config = dict(
    num_hidden_layers=10,
    hidden_act='swiglu',
    norm_place='pre',
    norm_eps=1e-05,
    tie_word_embeddings=False,
    parallel_block=False,
    init_std_up=0.0573,
    optimizer='soap_variant',
    lr_mult_qkv=0.4,
    beta2=0.99,
    schedule='wsd',
    decay_shape='sqrt',
    final_lr_fraction=0.0,
    train_tokens=183000000,
    max_steps=2793,
)
Each number is 500 + 50 x the weight over its row's rms, rounded and kept within 0 to 999. Layers, rows and columns count from 0. Numbers have three digits each. The size before them is the row's rms in percent of the matrix's.

# layer 4 MLP gate, 512x128, rms 0.185, rows 460-496, columns 0-127
110:552477633576473493590526521513478453579490534458479465506506407452530495478493401487476525468490511517526501541474476540439500403540453465474484386460552460460504472546434448511464536489486521441535607445479460443498444567529452478432420434460468537555581609497520499457598465500463538603536486572442473499523479549531456502535495450451533504521501582460638564530493498583496568378495
117:499572494446460544558473500443519542573484439498551449419447454583528523508503457563440407521434563483644479577479547536528469470519602515559475541587542504482495590470419464527535462501534570573489495458435586439481601436558523496538441533554433416514509408505535483493433401463547484450447516542465488486482477517538560463416449501563497566480422513458554454528542453488516574488450
098:503519404551533549459510532510497477492595540551539539512530506481497395519549480543373487647528389502588435473633439458607512473461436516599514574510499484496535545521476493469478545512482554525509528489371497542429484487474561522425546497511566550513606525481522540510423515472547530553577525451434561501522519467386549491444431489501517452464497457523463436510475562526549513509515
111:529501476499536525525493522455488552571459461517390567438488442473464486487495457535517433476569490512469449501488564489494566514464477513437536552457479539447449383454520459470531472476457519481465482576543577503520601567491547531435485526637465511533511415654557510481383418462470577464596534569470437478540567501442482511423489541390489515470482471440584530559504525441584470447501
105:551540472519492508506505549495504514490491565487505519472415434491537538482574470521536410546500393523473494464534602485486492614548518464575490499521506465549545441535554448520555479541495565500500476616588471476465445473502549479485501436515551532585562517566480464470486471473614540419538530538560476473566541453445482499459442450424321474494642513479565575487503572505597520449551
103:484525586486582538494573488472491521408549435477574503515438510422508480524504612623506471549423521542470453484518526480460478497588481426570473478553492478456486600570581431485538513548514518470500506499518470507429456530489546490574552554525514522477598593582494493385514506373493535511482470477441412446509626451382463517474521440427499442547488536437422470499519496516515465475510
100:453464443468441433523430633522496438534670513487476555492446476450460460507461517406471486578459528525514497520444494482536503569434431544563481549455583567520519491507444436451565476407543569466466501551473529503493444501460517492564504481476549455451503631438578507488448489598487451520507562545422524534552473567403590494534464476493518475484540482479571456483494566523508560404556
108:458587463366470460473525489521553567446539503630533436466553501541549525438490465476486473555456530440541525536497546517434528558572611596494501431458486501514481499447588520588503507565504460518437581467561472437489553485486473541463498502426411463450468458497485499417495510500379455520484507488499507465456462545534549533473489293586498518537443493464480501535482498520414537516553
115:458501460461476569580459431447492567495488522536470485352536486453590521492589486480459459411444525523519466492461581525480487465479413526595442473529408524404495449582461415547459490451495488549543543485551477477501491499533565523570510485510372546447405451388579481542502512536467528549552442481491462542526517538484532469460481461536517447469540458502526537522460378436530618469432
104:487486497487505496511467464517368546462554550520544478494586445576566549624555550541603516620505506507557502556526501513530507520580535456494503610485562447483535504503473487508517540546589541574423474583519567464600549473427536548537545519493470530480518486493452531552497458564452504513491537505485546519515448358443549438470516584412577602477405463464474523532506554520499555564532
097:520450520477438548502429508404494439560521511483442541425431503486479505482491473421588472454504512507479513553476517627517508461491424480562537510503525447380548530429467397360599478501479548459503528566463514519558496524425526528492469469507501498549448417478463448470567397511537460526495475644476499458403523514457445461443450546525518472550460536549416554521433440389478469472500
105:494528505518446479506524523531537541536455401518527517415667503576620526473473445548475554489526507511511447548423549465508589573428609454435479470493564493420447558431509496476521551558485449615517413586519526494507601528538515491431513542400432475544532496511455496514491443480451551550473506482475487527513460513506454478408523439416449466444475617557568539476501535473525505485554
103:483462389509538562441495536533457492339462428568510388463481474600515528542492524460596437521567371546492488474446503503507612529517509510405585456475469527522422525538584512467502517539537558534481532413466489505498490545454541512519435616556417539459557477429478502517448443473527465484527457520467543431605492518512488458504524420492486532557462530474569483477521522595432514525508
098:422548526499421476526577522493565510476549508519448461513471415623526575523538526507578528473517434553523604486449540489464492446438434538510583468472646449507576554451524484574473528506543530596470609601505495460444533456463548419435453493449406503468495489378495508397468487527564563501507472501520468455512465515558472495441521547554434454459544481459578524479517460509450483560541
099:503506470471476521418511482472502576576481506547464488551386422501561549448532510519493511470493452499506548552466574478480573470507484506491448487435450554416577510572588414469489481443431525484474476462441490587591463463475440509486448496519552403536543498516459555429462615582572475487411524525458503400444487536490412493484585492501471459468514463598522541469658534487536436493416
087:450463448496530498485503555496500591530471482607484471460529555511499606518458482475525474429463431528485499487537538557506498557512522495458515500412492481409449479436471560524530441430405465562469602463512511510509473516511514408503384382435525537459510538501461600471528515465465558549568495516491578514476460515484434319489486487529489550434547375386501467454525479426499434545461
101:457492436466527482538545541563414495617512498473532631472482521506520615560530432378464553525509437415482488595460475424418495548529535546516545478429504522464523538597537466499566399491465534440442480557556463570488521509508514506478477561519554497486508517438545541487493514525512660579494529472512542515551435544440457528515455537512503418417479483524555482606492562442549519447470
107:471457589534515474566485510515501518477550567468419520430522513456497510549437597527510550435515524469460594476492443485451493523578621419501486483561408476516501484389514420540484505400426419518489377550509524551468587601446524472583424524478483522552562482496438521557504522428517514578509498443470491455460398495528463461427464423557483467479524480542518605492486524485512397456483
099:532460558522454495550444498506596520478537499410470551499491520536513483583509516551473455471581467481391616543422446514488526403547506504527507595526548508473523489546515470508602525455595446509433492469534581473450461596476565503454471601493470532435617581527442548469423509454486468574420529591457508447513599499543539488507565471460467476546555537568453456443480574556525549493459
093:540512432522543563441443411452531533467546531493498555483474457563480577548462485532469477475513585406477508529479490539537551533510506435537554416435505480550527419430496465429609528523542512497441493500484458487488561437505445629605520489490490470546558458471471426552547441521507579568447419524513494485534546493524510508619532583468486489586499479546514416544638535463366549525482
106:524567478558438551416521579494472509541403546490485519481565501484412511463558532534505475589539484460515453618498471514471478470445538599433458522531463577534524482531465458442383573497506491552534485535572499502507588476492523493521454485581551591524492500518542480429619518562462512492541399512390458548541501538516418470446478538536512627500546425406474552461517440521549420444479
102:525537512517532479529446552530492557474532501496477496418501420464464507521378448611456471425546525424562549438434477515517519533468572505523467537458468452502477461527470505514445521480500542583372466476537492406478524512527549520459578426505501536439438518509408484479509599516459521443539550471468514441474570475526563500541379507550507390398554480572481504473556496628518548607414
094:451489597549535458528539525570454563494540514549545411450480485438524467401545553410584451511495489460484589491544504487469562488513565591467586468515551511477555523560444542521531494523460495472395479607551537472503409458410506495511503481541323491495499506417489534516449522588499480561454482476464505603442544528491564506500586545506561533516499460493499420596550545495535451473578
096:481552576495418439588427492474539525468447488510524424534533483509457532428518461517478528512467538482531448518509466409468500475528540592408474587598443585487484566531517436453470549435531444475508455555348510435477474437466498541461623504545545517556564489367433551514444557518528441465499412545517499575547551477566510504479465568456528441477487494544497451535498479572502575590507
105:497508464545431584492493453479645518440556568539471470514568491595539450474535570485542547438442476480529547472549557455482436472478468560372475504483498447438454481522618492578466548569447454451524531497563526531542433487534444433528535511476553514554513544428381451485537478419531565551531509554451526529523494549433472524507479389576571509456454428494481533595506489492483555409538
108:574495516588512501466476434511522518524587399594409603556514521585465623535560533522484558478503513531506409532494575489521487395490456540521489568505500586475506502455625422422395497495541488475459463447481416527483438629417542475491474508536486546454487492589554486503567443454509472494469525483505490434508511512497409407465545512454537513429471552525506565468515467478470559555500
093:504441441439484487553554420471517528482448469570477467420504560571476523548463469486475475522498484598526418514571548462457532564558491512504424393323414543478529470560500494543469527395409413566577503480525527511356538521525573488478534533495530412456490488551466464464542497443592479511490514535565552500478477502527458497454501576498490494486491425455493526425484513567600463492429
095:480467553473555481473500446509484478518634481465556416460556454516615509370508517505479486574465468432393480396550613549429541443549467414501520446475497498493460517405472507551511478430439441521391533488517473521434484490577483543510439476440531527568494502570458573555455547454474481471446466538498432562517552438482582488489471421576542520520481481478498421579475571482484442466474
098:430623440512476462456514559462585473440489467526386460456387489514439475509562505559516468436407502498481466525492482484492507519490506519499495445465509413536545494545428499487468563495563403535513651548455554517508526487503416404515508473519500541521503494551577533439564468462454513424493522442551522411450480496437462455516425464484451545486503503377506364516461438522443579581497
099:454509550489449444449484469513536552455514479457569573467594511508555584531542479483609390514478450578529461515516503510638495397551574591460445492551553564524522529527562468485519473476424527436507432455531455473590480501435469599533567489472443588452529524507545555584485501548506471506468509488515480541551550427446463427526514414458497495472511534473625554593494418454479549475489
104:493537448398496474478479424485553585458495398575463481551547534522509541529435524416554488433422577464537539445514614585454546583494503405390454404471522432433443559460582496486563440586519449505500555477483461497515524555489502509486513505477445495589473520480533519469548424410424458528483552482494417573477475479527538473471525545540458485455519568555550554497548468454472578570437
105:534443477404405531527540480614541434532518423568483521531481536436548470527567518409538561510500570554479435518522540563405550460517532470542535516497529480513543560540588443642557431453444534455417502523464448498467478572397516547411485539476532495457558572475529510466579552444568454441474535560427515533432543582507520489519465471513559561533552458499469487498483453546463609496471
110:467545461495557513443434551540468461504520461548442553428515497437563573414563421463517479481501434418501505493529486540482535532469543541414464463557562535534460492428556473476511380591449485493444494519504573397504471543446475448452556479487481455447463476463463508446480409500498453523479550476543531375534524594391549484434482438522490476499625463451455476496454609560467466617520
102:540561451517478448508511559557514492513553432556516593485496489505417488472481473547491488511474541519535507479508465490556451424555475494396469489581533423438462500437479488497543451469624487389586485455534525457406551466525512465471525536490580525556562509527515470658522413539491527393568461527560478513452512519445494531683450462586442458527483530524546528525491482473515456405511
096:499467559598507537426534470566487508499586519450535448454542518491492465498489451444442511552452511506486481514447501498543540523557509518542458474490608563570537517538388444412447365500498513485454489526516536539498559550574488454430547403479525519540553480584554506519527500508489511588592485559348630511477570463463495511497524539483561456510593525408530528537567457564429419468518
097:554492402515467488531416592401498525573538449545491480498531463427436331534557507536547506509435533588561586507495530487576482568467520466539407534404510490497434527503599500597508441485506568460563518465507484447458476499511465475549484576590476535490553555476483413494474545475448460469491510539515466522448553467581474438502506457565497504506516466450511503575472350556563458497461
098:453538509514542536492518519474496459523516557505571507494505519495482629514557479478487445505441530541542459608483449514507562356408583505412563475495538532521481472459510457517436461580441395619474536615584488490480438444548502519443447502585439578496493563496481539543450401641458533438511496575539522512570556508491490501526512494453455458516457478562520471487548542428541572476525
# layer 4 MLP up, 512x128, rms 0.173, rows 460-495, columns 0-127
105:399559479442494481359546550519525476486502561509509413500497523427538443452573494440462545452479528411419539369477599489572539465524514455561543490492557527555538462494512464419523492445512479395529482485532543454487494570491538473559499525489500509533501483513479463501461591502533559511443394466523387544417527518476523535460448373487525595588393500559544445546493509535514553517527
121:455539490545513521512421528521506506471513583520511543431583521432519539481547492450530619558526423532470436510457415504417456405445432497451582459518383442562514462468517567462440507474517437467507522450540466540535435508473379502396523429484510624501533499440444526565546575557459493547553480411535523480520509451479398525497565502468451482405572437491468562461444473544514478473524
096:462539525567663541576503474430461523534473501422456598503478529465469426498493457495584479469431554505480515438497476452471515554527513466515470435388470446504601525552601421446457573429477474485545544536495498490365535481491473603532493537462447367501480455590485441452469491479514486526480440506548484519461598503475555446521526492431542506494588450440508549553478418474481484478526
104:420444467454514541468447446512523485472457501537434548563522532573527488567513528457616492502540436501480430537391572545455463516471508518399541493465483496511435527487501535547407541455524500456452484525560556495492484545409550438453477561641471426449438487539428579413476519594480564485522470487387418471539513493524460523443399490477560486508498492608524512546525461457425461400502
103:526430433479508499478530500567574465576505531435460536415539550433518480401490514455421539532488396555463551539642511532514540545570542551459527521474499520414511531523507588461502534548492503385495496464475618584433473490470533427473526492442382495554483473448428500477470451561488498454477578567506530458462536443589558530386538583451549480438524499527478464522486502419519443492509
102:397520484525499506502553478555618463481476535514548517571542533606502540546498520481523561563477501515566472434489423542430583511511441609466463452581508355416486512545436535523555530517497483483497535457510459524375513483552524470591541510454506557486509530558460527556514565542496509546481492552538443569557499441433502515491470483478445478533493487568553484463402402594514413480371
099:405503410515481410529459476509567420490506513505586458437587596508430501414464501448574584481532454550503522528456516528472440488449446516580494450452581531509537571461434490505497431522553411519491448586534459468524503401431439438503511439505522479426476436578439488503581445496537512511509545559481581510596557468455480438480536561577467492462466462480490435436436497608557452516528
100:450529540447532438558462434522511508452550572559550486498588535566479572536446573477531544643420560462511570470498533458350508549523521455526478571558434619523507516491550488563534425493450530468529457480451456486523462439461545491472538561500432450522513523500410539467564508514490447453527506492488480533390500460478436531499518466523462475451575464524521530442513584414493477622609
105:440496533527552454537458476399517456485496533531542503538518456536516422405593507471534526502442539486450467544479522437536449435433565522483510560469571440487514521514486666513577618502571479578476502466567482497537510476451611448496457515551563579486533463499463470420549561573548403518551467451562468531511518570480380477483536484433500446534523517421484491423550566489590532464537
093:532580479535437487396439460458493497452462442593459496528501513578429504532376495460446325449505463502540466472450543454456551547497468551503490447555475526423444423466502581519507536397439516493558429458534499500532529502495464490484553524502503524396505495485525409500443496556553481581583569469511549566583439503522420499478454469398498453461518607474542494558459457521542540477540
091:564382480404541486423644392496490537558496424476468442528599449516578562516396497426495525554517571433596549484409564512565497476479495481472515589442515505502483504587592503511453562467564534520479495466487547451512521480514452546411553557519520512543526465490465563505447474503454495500527489504539567402480481542497500472405545591500483572495485508519486523462584593540470545549499
105:453406494575471499494505469570422434474485555556458518454374533498442472564513508509581511455397388439490507514588456504458433482506452522486507374545447487478473419432491560505516514528489453471479393487516486517480552654510528461520478517520487466422487512545488547568492462482554444506458544450488381502543539587481461526515537609476454527536506476389567538480458438546544501525545
103:583511538576519523367519526406484575404491509490371534670454512538488523478446466473536509573494431369495530492566431453526476535435473477463564560455555549543492465472424524494541442506500504539536504470466475504514520487504499551508455518622540573524494563571478548523517482489491498448550496475473494501512367375532521504539470526531522498495504556427450487492584532409512512438507
104:510518460468493516491422438441499514541458510554487503512472534455447463476544475418558498524547511648589585447544508494516524566549469425475549530582572514524493398547451502540599505540463535516634474449465466513565526485482474648449434545570427500516429498480526449452521472540556472550556554465570481375482419443508547469507516493542469406603574477472511532473491459469503529521515
103:501455339504415466622542443542588492455526570483450432466500558456445503470475595497506482536458497504536555532544544452482464473535491487442471465620511459392556531461561469531501554456420467583463555477540463494540463478511512535477551545494475515503516484434581507565503491555554400491604466516540499444578477489461528511487533413534483545491549414644489549509439495490507599490505
091:466484427558561488486519536535427463451444502666510504459493512550506496526574527531449530585501479492597557507532480525516485568486540435497477507606614429536453438432552570481445446438426522482512507488427602575485411503531514423419446451537517587499545485566507530436503524448479507525524517423394509523432446457485592441495601548560476553493545508504482548481458498483490427514528
099:454460495575467479481528539475443474454535552464537474442491524488500489487525493477567502478454439545554481482562455547442563521416507516449520450510414532478430502428569469486401546449487557513461534553598553443465478518483490571411488494505430493460560653499522510448568314502493526518495503527446395591485489450442460457482458458577488554469415549461577604540531449541476457473475
099:450520423578558493494517482528493480540518472477588445518442546479563604523518502487423576567478507496534478498432541430544530541566494502415419487586533504453550556357490431514448552455534528462391550504497469492524514455501560484440474450423531443582470474478503597485463497605496438435481499528478490487566486468517465535488406531521588509434546522398552510543584574537405491571455
098:475593507506513581430504562423494397497496503493506479607580572586577436392533510520504489575509503433485400498611559570440482534503539559409466523517449565471468493497486461506505505481420574470471475473431467543546504506452561587548519469406539574504488471535543503571538403511429438488555483494463440596499551501472554508491495507564573482549551553513553466558487521487411556449463
095:489496502474555491537493337524469503527476454473508576486541506494484421550508539473526470477438531437494536519486507479506398446454397515511506505520460490455497594542479535508494455485478430475590437506527497478442505471479446496473463431473481469601478551465557609542507495543495387509513524464563544507499452518552488395493505502433476598462587526378527571501528452614534372425380
092:493466473544531450482465535501512489531376468491514386510480527487583471476511474459518403439484521610479527473455535581530454418499590581390523495451514408424432550533393569519467430468586526565521590470506499533503519523394452459424493462536485529569526585488528510460487602565463492485582469510474565472512500427513581430475512497453535528518547546445573527510537542505574494462556
103:431445522518570465486444624428571499599544519547437499426460526493491381563468477474570478593527473437525565465532483567554497457443514467631488501532396549532551514637524438582467492562446469444488561441490494497442548514472527502462557517523500422556430538483557559472555551545510564482531567507491494410447513488429529477455560449466504477461532469516529459544527457475518461577559
091:557557506478453542562506457499500456546505524572425579458519364515421509473529421440428547497485545491382527475517419453413523452579491500516518440490485506474508506457610552506523525491447519501559456480451393524527546542479509462410435466492499516484491478460499519595466415557643523522503496494571534535530537497541485502599604427463527515386589558505455562498447523478430519488528
101:513529517431505464579433528507472526490431444467402516545385544507483491581430378506537447513606433461537535441614506482583484411468488592443545540497500581524501511457489547471520545474468499486575480453549547541627545555540416571548502517519544538495502533523474583471466502599430545555448464518433395490525444422500582543476560532579465482466538495485533542482506467502484500508542
105:537455531568438485436470498463536460560516476572575429457368483456523472587622408515508423486360594512515555516518438556493497443502458528504547445519453506528457531435488488455453496485563496479516569466523453595512549454495483442462557509470479588531382534442491461474553620496566466505465463501528480388451500497426558492478566459451516453473476559514527490480456482619502517513479
105:520486501472535615436469471512496504522554502492449565534538553509520489473471505527505489532437629483561547479400517461420506506466456495472473584463468540430542505475475498488397494460519542476614530532591539521591530528430585502552484489575474513408479499386497530527497636503531573541456526462544519608567549568501523535450528461456584488585433528538500560504503601564450504566443
097:468567503528457460510505419588524459547447457509434506437486483537547530518466446553509537548523527537522465435575493545560534506462515508425493567501613542467482427443541538520563396534516567603426537465518561471420425497542407388587491533585561500494518496432505496460524531613525579588546491553546491508468520551476530567458480493534547453533550444565461477425472458525421424539580
096:537528481542472400544446551576517488490544436474570426520483513452419519459394452359411528543425551485432466482526510527542527469486502371492558440452420453517492471442441479531475471482560527464605487533392469529493433507527455506562436532365560480481513404491532495570479507516541486503508486588481474545568567459468525443463553473563405471474488505489474523439458499508573532444550
105:510361488517493623459500413390517494538382461482492529522417510456451437548386492510505483492517453441534480425453504528475535566500421495525407561493593514504515637512494498512530526541467588508521411557474543504451451518541512443548561461470478591518522516494394432549528490491491478507475484480405407488472463495550435428498396562443475513513478530483466450486471518593503469505524
093:554505507452586573528519477518504564405579537540480544477405589455497446465470450446618483563493499455515560456450466512509577435505552441523446358546477475504475511570491527428516467537606578472474577540474484423528548579593529540497558506565477475508517473531452499498545513463520513506434467498565480471426473467487472502442506505494373550510515497596557440432449473427486613550509
109:610476529470533553588501600503548578469526405489576514535472410481404422490475576493477492480492484525452490444480616471519478405549476438508478481449414384521535530454490416529544493530497448436536505478505533564512513435550487553497510576515529437546621589454503531525488540484593582512412404568474451497488532525443468477473459527506457546594532525498490542443479531417544526525459
105:496526445577482448510527478494482593540462539544547472536544515524470512549422483430573398553424520404555461504555532556572530476508447574500479506540440514541459480559521568482429573507490551491490513442564544449523506497440548493552573527472442489452566533477539423392474437642471471510599525490496453472518516458565485428408485422477609486505484489504459504606497397583422495468507
100:427519459555469475459493495490530598508564527493567457439429527500601521550435555474516486527412527458514379480522468432457469389499564471505449432570463507539503488489454544492533571457475466543570552455496439471458491453511475503542490433466442545525495601490497432528577523521604564522523441557538465503573498521349498459473545524568406461528469501463481457403584469513604515424471
102:535477529477455537547474589529494500506496482495467478430440462443586549563519522591487585571592496480548484462475493490505488489464480489519518539516484432430425575543444582612467486469539518477484414616481533488556478514424541444502470508601457487405551511497608520495504530452570431563464459546482498517575589436429478463453452567456519549516515593491369443540427454510565443464486
102:434514559524481510619577429530410548380509461476523573425536390468525448525542531469562511506445464478502413560548483496555541533499599521540484551413474481506514559500530467464563629508491511534458533492466530472491536555401491521475572439466571567459527475489557559451531387552523598566524574484481509474461483425500450481430554555475501481467483593478500455529579420450478494496471
100:520493473469525504507432512448498538419480420496531504562540479485498423496593490398466524500538468591576498420462578479577589595436531469531452595526566518452516495619524558419517482412452529534416484600472466469427501508494458434478567509509576507505560547453463497542539567544509514543559543522625549535521478421508552406507537466485474535498529587528531524509535521549527518453613
# layer 4 MLP down (transposed), 512x128, rms 0.149, rows 460-495, columns 0-127
103:447590473577474413442497404547595491452433425468505358545582529503535437418571441546464605538488473450430445531504481490545544454452448527510509434585497451466509536597529524538533576452450533485563567517518436527562477509458507581464529536568436420571414528453535537511479442519464508486496438578483510475509535572476429533480523494481562467434492485489505384526472536511552481522497
099:448485557538436497380503522540468525511497534531440565495568495431462555513559529501494571495544434455452454512512528530510489490415449511524499491478461481510500509483531556510542482484512483474541463503548407480545470542532387490504462479499532574515547461471488472582543557504507491558549482463506486436550587260473401520548536602467540449490546375513477602530436553584492514456577
102:546464553512515470485463507623517474512472529548384437491467485584516541404523480444546566529563518540565516575468498553548475501508494575460449514547513504554425477515509457559499492506537476437511403527371416530421507569417410436496495545484455505494499460503363521518512491440491508509542582552531522408466542516527479484561544371425501495380502442446468533474487419461491569541507
109:560470579477489541388441459477483418458528548408433448479449602418558437436517470506441456518507454567427596440528560445432387553507398523461409459459498418480598471515499498518545414509536576512561397560432520498518443479473510497485524517492501476459493490421555460537493462477529583491510487482552540513481480430420486425511544518464471485530537460456561424550539520480452487414478
107:435517465486423449456532511524430415483467553427474449562505417570474440563538499459463374421471586505550450509549521544420526475515546521510566547593507480509450454535447394518488491605524486436476451560470501438496577561504564506581527545586467569451532405542515561507515574578463556507490444459456446471574464476492490428493519438528408541509559436481518462451475534511559524517577
101:550465525393547534365519455493478505558366511512476551503506480601524515475478566523544560512455437551454467481464468507509513514443475579545552512492408476421589494492385469516523479435453440466470465471475451459513491546523611516501553504550436498533569520440523526556588519490517520516576406477450449480528537571520550471567605444472554491461422545573498592524498478490485414509405
104:494510477470451500454560418546555559521498513461447583476573531533504575503465519450505450510442505391476477473525500501499482517549459507555553397631431546543417561444459486531566521537460511490553485321485463508594511504395435504483441476462410507498534504446481530494561472491539457534501476461564436628472508567476485519385474525427433513447589430511486482522520459559477467456525
097:523495535542514512530475547469519498602497478523529584472447370462519499520505477462472571402549489513474443448538500572411505473585525453521569421512534522489495531485530600503575434506553569517515548484497470522565498530531535445567441449486528557410481482550566430378475486568529505556482475475609538468553590424462447449508549499481524473485565493488438550640491472575443422506596
109:510498478544541516556510544560470488497426534491397567505471491503393474428561523525569495532438490556444567556486468445435505513454421472484519552587458474552466438525541486471456527545406514461490511505457500612544452597488363405471502474473531485423556633453561475534518533413514457490511553569522538565405552609519490510541500466542425460440498463489499459572462467521569533506438
099:498481597435480470461470537484465589466520472496511605497427425503401472492621475579451548413453550482486452492531564476453495421548548496486545518516504455440591503511460420559402456539465395570501608549477607502536448455523458485486513499560489452500517552595525519463530539496484538482552491505541526452492491524466494514562410403493570491462573463547589521579435472524418455536460
093:550558524512500442552497524422552411575454464513527520512552535509582507474472583583521608545364487506455489461499420439500480520575549517489530508540465434510393465496509511523577511467505392553480415540508453554421546478526501470535533576584558518519477487458516403473531464459552549449500565552514482518601548544514548461553450466543508514600459518429621539607463525492459518466463
101:501474516488446470462524537467482452429603490482535599485483448458552407491532566504476539413547489497527490454515565546518485462486524514582451502542478624434397513466528521447467545484452392561498531445470544449495541599532530575556504494506568453580529519522414490483543507477498461611495502550482518469545478387560540586474497479407472483369523544531549505631468524515472559531426
106:590481520466526502424524551444410531533531562576497404517471527487441499402480363413516491510486451550431493491476519528523532620604492531530532390511407477508545517545517373534504545581457539506445516575538550439480470490456500513539654520481441591526497492534444592441536509511400495462518496499522541500466527492512446437539516533522490436472571461501454509541432547524532468521483
099:510509519524530409452503535502487506410515520474462507425474378542486544490463498454475493452455569579452512531418489577477484384492560545605455465439541425574518517464454551568467454508483494479493558530490478505402552505545529456518418426405509538520574454426513597463564423457444468527472502478607439510498431463506471368553526425494445535376472467490506504546433528535477499527514
101:507497479479539492454505560545497513485446472551494538529502515482425528521476476416536476501478533463532556456620508505478519546582595367489507443503435516584521462426416486562460486506638497431573526433454438526609449387518482526503448492482522563572544525406472452492499466481493523513490453497482547481494552525579548400585542327464505549506513513544504527605518493543536467471506
096:526574508567495485517524475478557503496496517498487430476507479523522458496506462425361520508544520547514524528615464527487382499492409523509514497528461551480525543489485480554506494412488464644557426528448481432602555544478542470469481454461512429538455480462494642528480414439457428506558473500472526488549433608515530462590502449552536508530560554467536568534447461388611462505446
105:596440530507504575444464505486435380523508521461446524435593466551524608452405470441479529503522573495525520512461580452458558518533543458464405570472541487473495457462477509471395462510475525555434403493535537524517521524495450427493497453538572590568476452652404491509606425466495513586509481467485532512486483386473488455537507461461459497515499475401528500491459451516509440519561
104:472454418495564477544568502499498421577514580474478475456449438538522571434397496592494503500464455463505462530563462485443492451509453546472416483484514542597498436554502502415565489476457539536468444517543590544539473525440541493491493426539514520533465517574431457443525511472487479527534559572649513426530348471481434500502640498518566424576565502555449523518437528516519479523482
097:480524526542533416486549568501487522489501584496573461512584502535424451452598511530551416497458524518529504537544459478560570444466610492553470487475505407538480405443517436429453426542472456459476462442492508559508461535561591485507516584458507611588571435427570500571575494522540476457497551533543455524516389433469465464472572447559438508541494514489583452516587506530438532473433
095:458537405557535423537340434539526407517478504482500544514387470521474417585474562439582562493488525429491528521521588489522446502525507393473480550521504482548512577483492574489547492531471480500516485591437504542571490459480512546537474504462453435410422531608507466448457512475571547519486381512464439519509442604441583522459465484446489526524508480536531487480511410598500465512488
098:446509497500601478429526460527633409490539509495462488503556626480446524467523494534520523526525462464553510420496423524439497610505517444530471480463538461544457540422499451499543529505516630391490451405444447506441518506585562457436482533539521495494513550512544460516494494492520536497559479418517462603509460509515534522588450431545512543463478371570413493545415443466506526469595
104:521455392468510460552503499553474524518521450496466532553535430459479512512501491527344438454523590463571561466489468534463543598444480402555527407455520522486425580435461533467473493481513484415484488439472524512411499483379578537569537565429492553466552555478514474451419530490468467493590514430464576440498384466552484477456565539498511473499473414488540481527430482449419499480429
095:504498495601491474569360436477523538459414506505490479597453376509500517512555460559486394533587514581492428462525491482541511512397484428472588557521506496515580410493506526506516507519468484509463494541410499502585501517561525473536481439444550515472535508472619487568416508602562535497454470484499432486490487562625491511538486444558460515499494442571513488521459453387469576511519
102:468479569591538552549486508445400381478518527502492453405487448492490501450521630540480545549484485527475548512450438522560476486595515493579485428497500559439529533506494518508585515537501547539472418465435540450522466486462423391537489479476485446663480551413420493491532525380542531541492429478596533535527480541527463464539483500422442517485478459510432406562456520450518482520549
108:516415535468558516483546498477402503504473485486531463525371509418560611495405501543597523461503536451567537517412563552490491575528502467493455483470450492503574499485477610506387526483475492493413409399528497563483454536494434532473473407457468515581513474491522472480524480422534463481500571555578529533527425498529432588549485456507476552459505494477460520445464484539573435492352
112:520534450493591484523474520392504407521519453421463485494493613547548472418532502474451594504545545509364406380510421536427475462550477442517493528460445475491467524530489472566510348488505493509461404549455540534487485422541505566449448438444520516570574471481508516521431503500496513563495497586426481488596525492447474481518465561528460540553478483520468596457457526402465476472489
098:504525514506482434434497491507513445545528516506507513536583514552481497513423515460517495452484506546459474547463500544483502550596546550508473446522500397507453428442444543552503510491476467539511499488539499514508493525534571608518581518510630534574595492586538525380481535425465444496471506416493428476421528415387474496410436518495506546502649495507465416459580406391487476570474
097:504512515471501437539359544467536602553418496570425527528385467494480438520561551379427426442488453396465548491500508567466465462408520487508579509487506480391531421491534593454512469449554510530526490502511446459434543443508442529605533425538512524517509554514469488510588516501503475472449402479456453398474449510428444524488446510539564465460540493383518488508538506494498499536523
102:587470513412503543477425576457459600504524508479483508566464469561531570456484422555551501378513492490516548520452501455475547463522546547505552436494512504503429543487488553472446513453595509538341603469510456534573447476549497487501538460531434525487530539527557501509465570479444401494496401553552584433536465499561497464494549522527492466487392388404456460490464567518551459489423
099:573577465545495409496492441475598472521574470545462541571519503468518526466531419459516548563511500508498630385546504553504520516429547540503515457474440429460501448525447524445431502578539500500535561564475524484480483529501598452499475585494401439512471530482486524532640584444515562452398496459484564520461511501530576546553566533534529419497558573527569575489389457475477482511467
110:473604523547513484476472462400471566507468514443421498475530529494514501547405518478504489457419521470528510519500450522505489539571420433509466485573583397469535564482490482474492500543518471480493440429524500500490356496467487471402492434464500424500385495507448488515496508520461458492413512461510463627518552600471564519507593498378493453477527565505432411456504570452540479361534
115:485347555455473484607459450628481475489514451545443462534500567476514480492493544520484526506516539615538537412508580445577519496396613523487509466503484582472384549555518536561535529486496551443545513631504545480595481488488578571546473461483543517474508443429493489459493512465538410526533432477508531529477508440507570520417590505573490532464474448489526505525499503437421539499541
104:492480560493439545539571591494462467582419462475493475419540482500509408486490467543436404471476513441543534598524539507541550423442615465493475461539630473538493522533521536479458540502472547482469509518561554534493500472485545502446602494468424529568476412469365522429426521492403493602449567457544569531565509514519505535513561446445460465528541441514473409542466531593533502532515
101:496545487505521504537497504480619554519552448466582569429478452451578475460523566486573498569531468402440511540506441490501516500488367493500454466476485555498545482484476563479564559493524506576466518515471500590503471551510544469465411624463455510474422492468466464511488413432541457518439570529563551578521592612453495565403514492546519520513571470569485584461453477500517479404613
100:484456472512547528450458554564441446506557528484485455485458529452496475515377421464454494421515416467456560449522579586483587560534554453537431401457562397506469454586405550450426430483493464554417478489482523448510523473595553508449497459510422564553495509539541479513476505516413437563580506461555562568557482427458547533584515543505499544439498473493469500568478469560547566568483
101:473584543535538453468485511542537511461513501484461473484510493474505490536410508458559507445562413584508483412539446517531518427488546494540533525459558451575481480384526481556500606465564559435549492563411460467507485396457547468560452562447505572551548416435567537452430421526509486539573520380414542500550490506616423489579514489556560556499519544526462477429454465501536441551466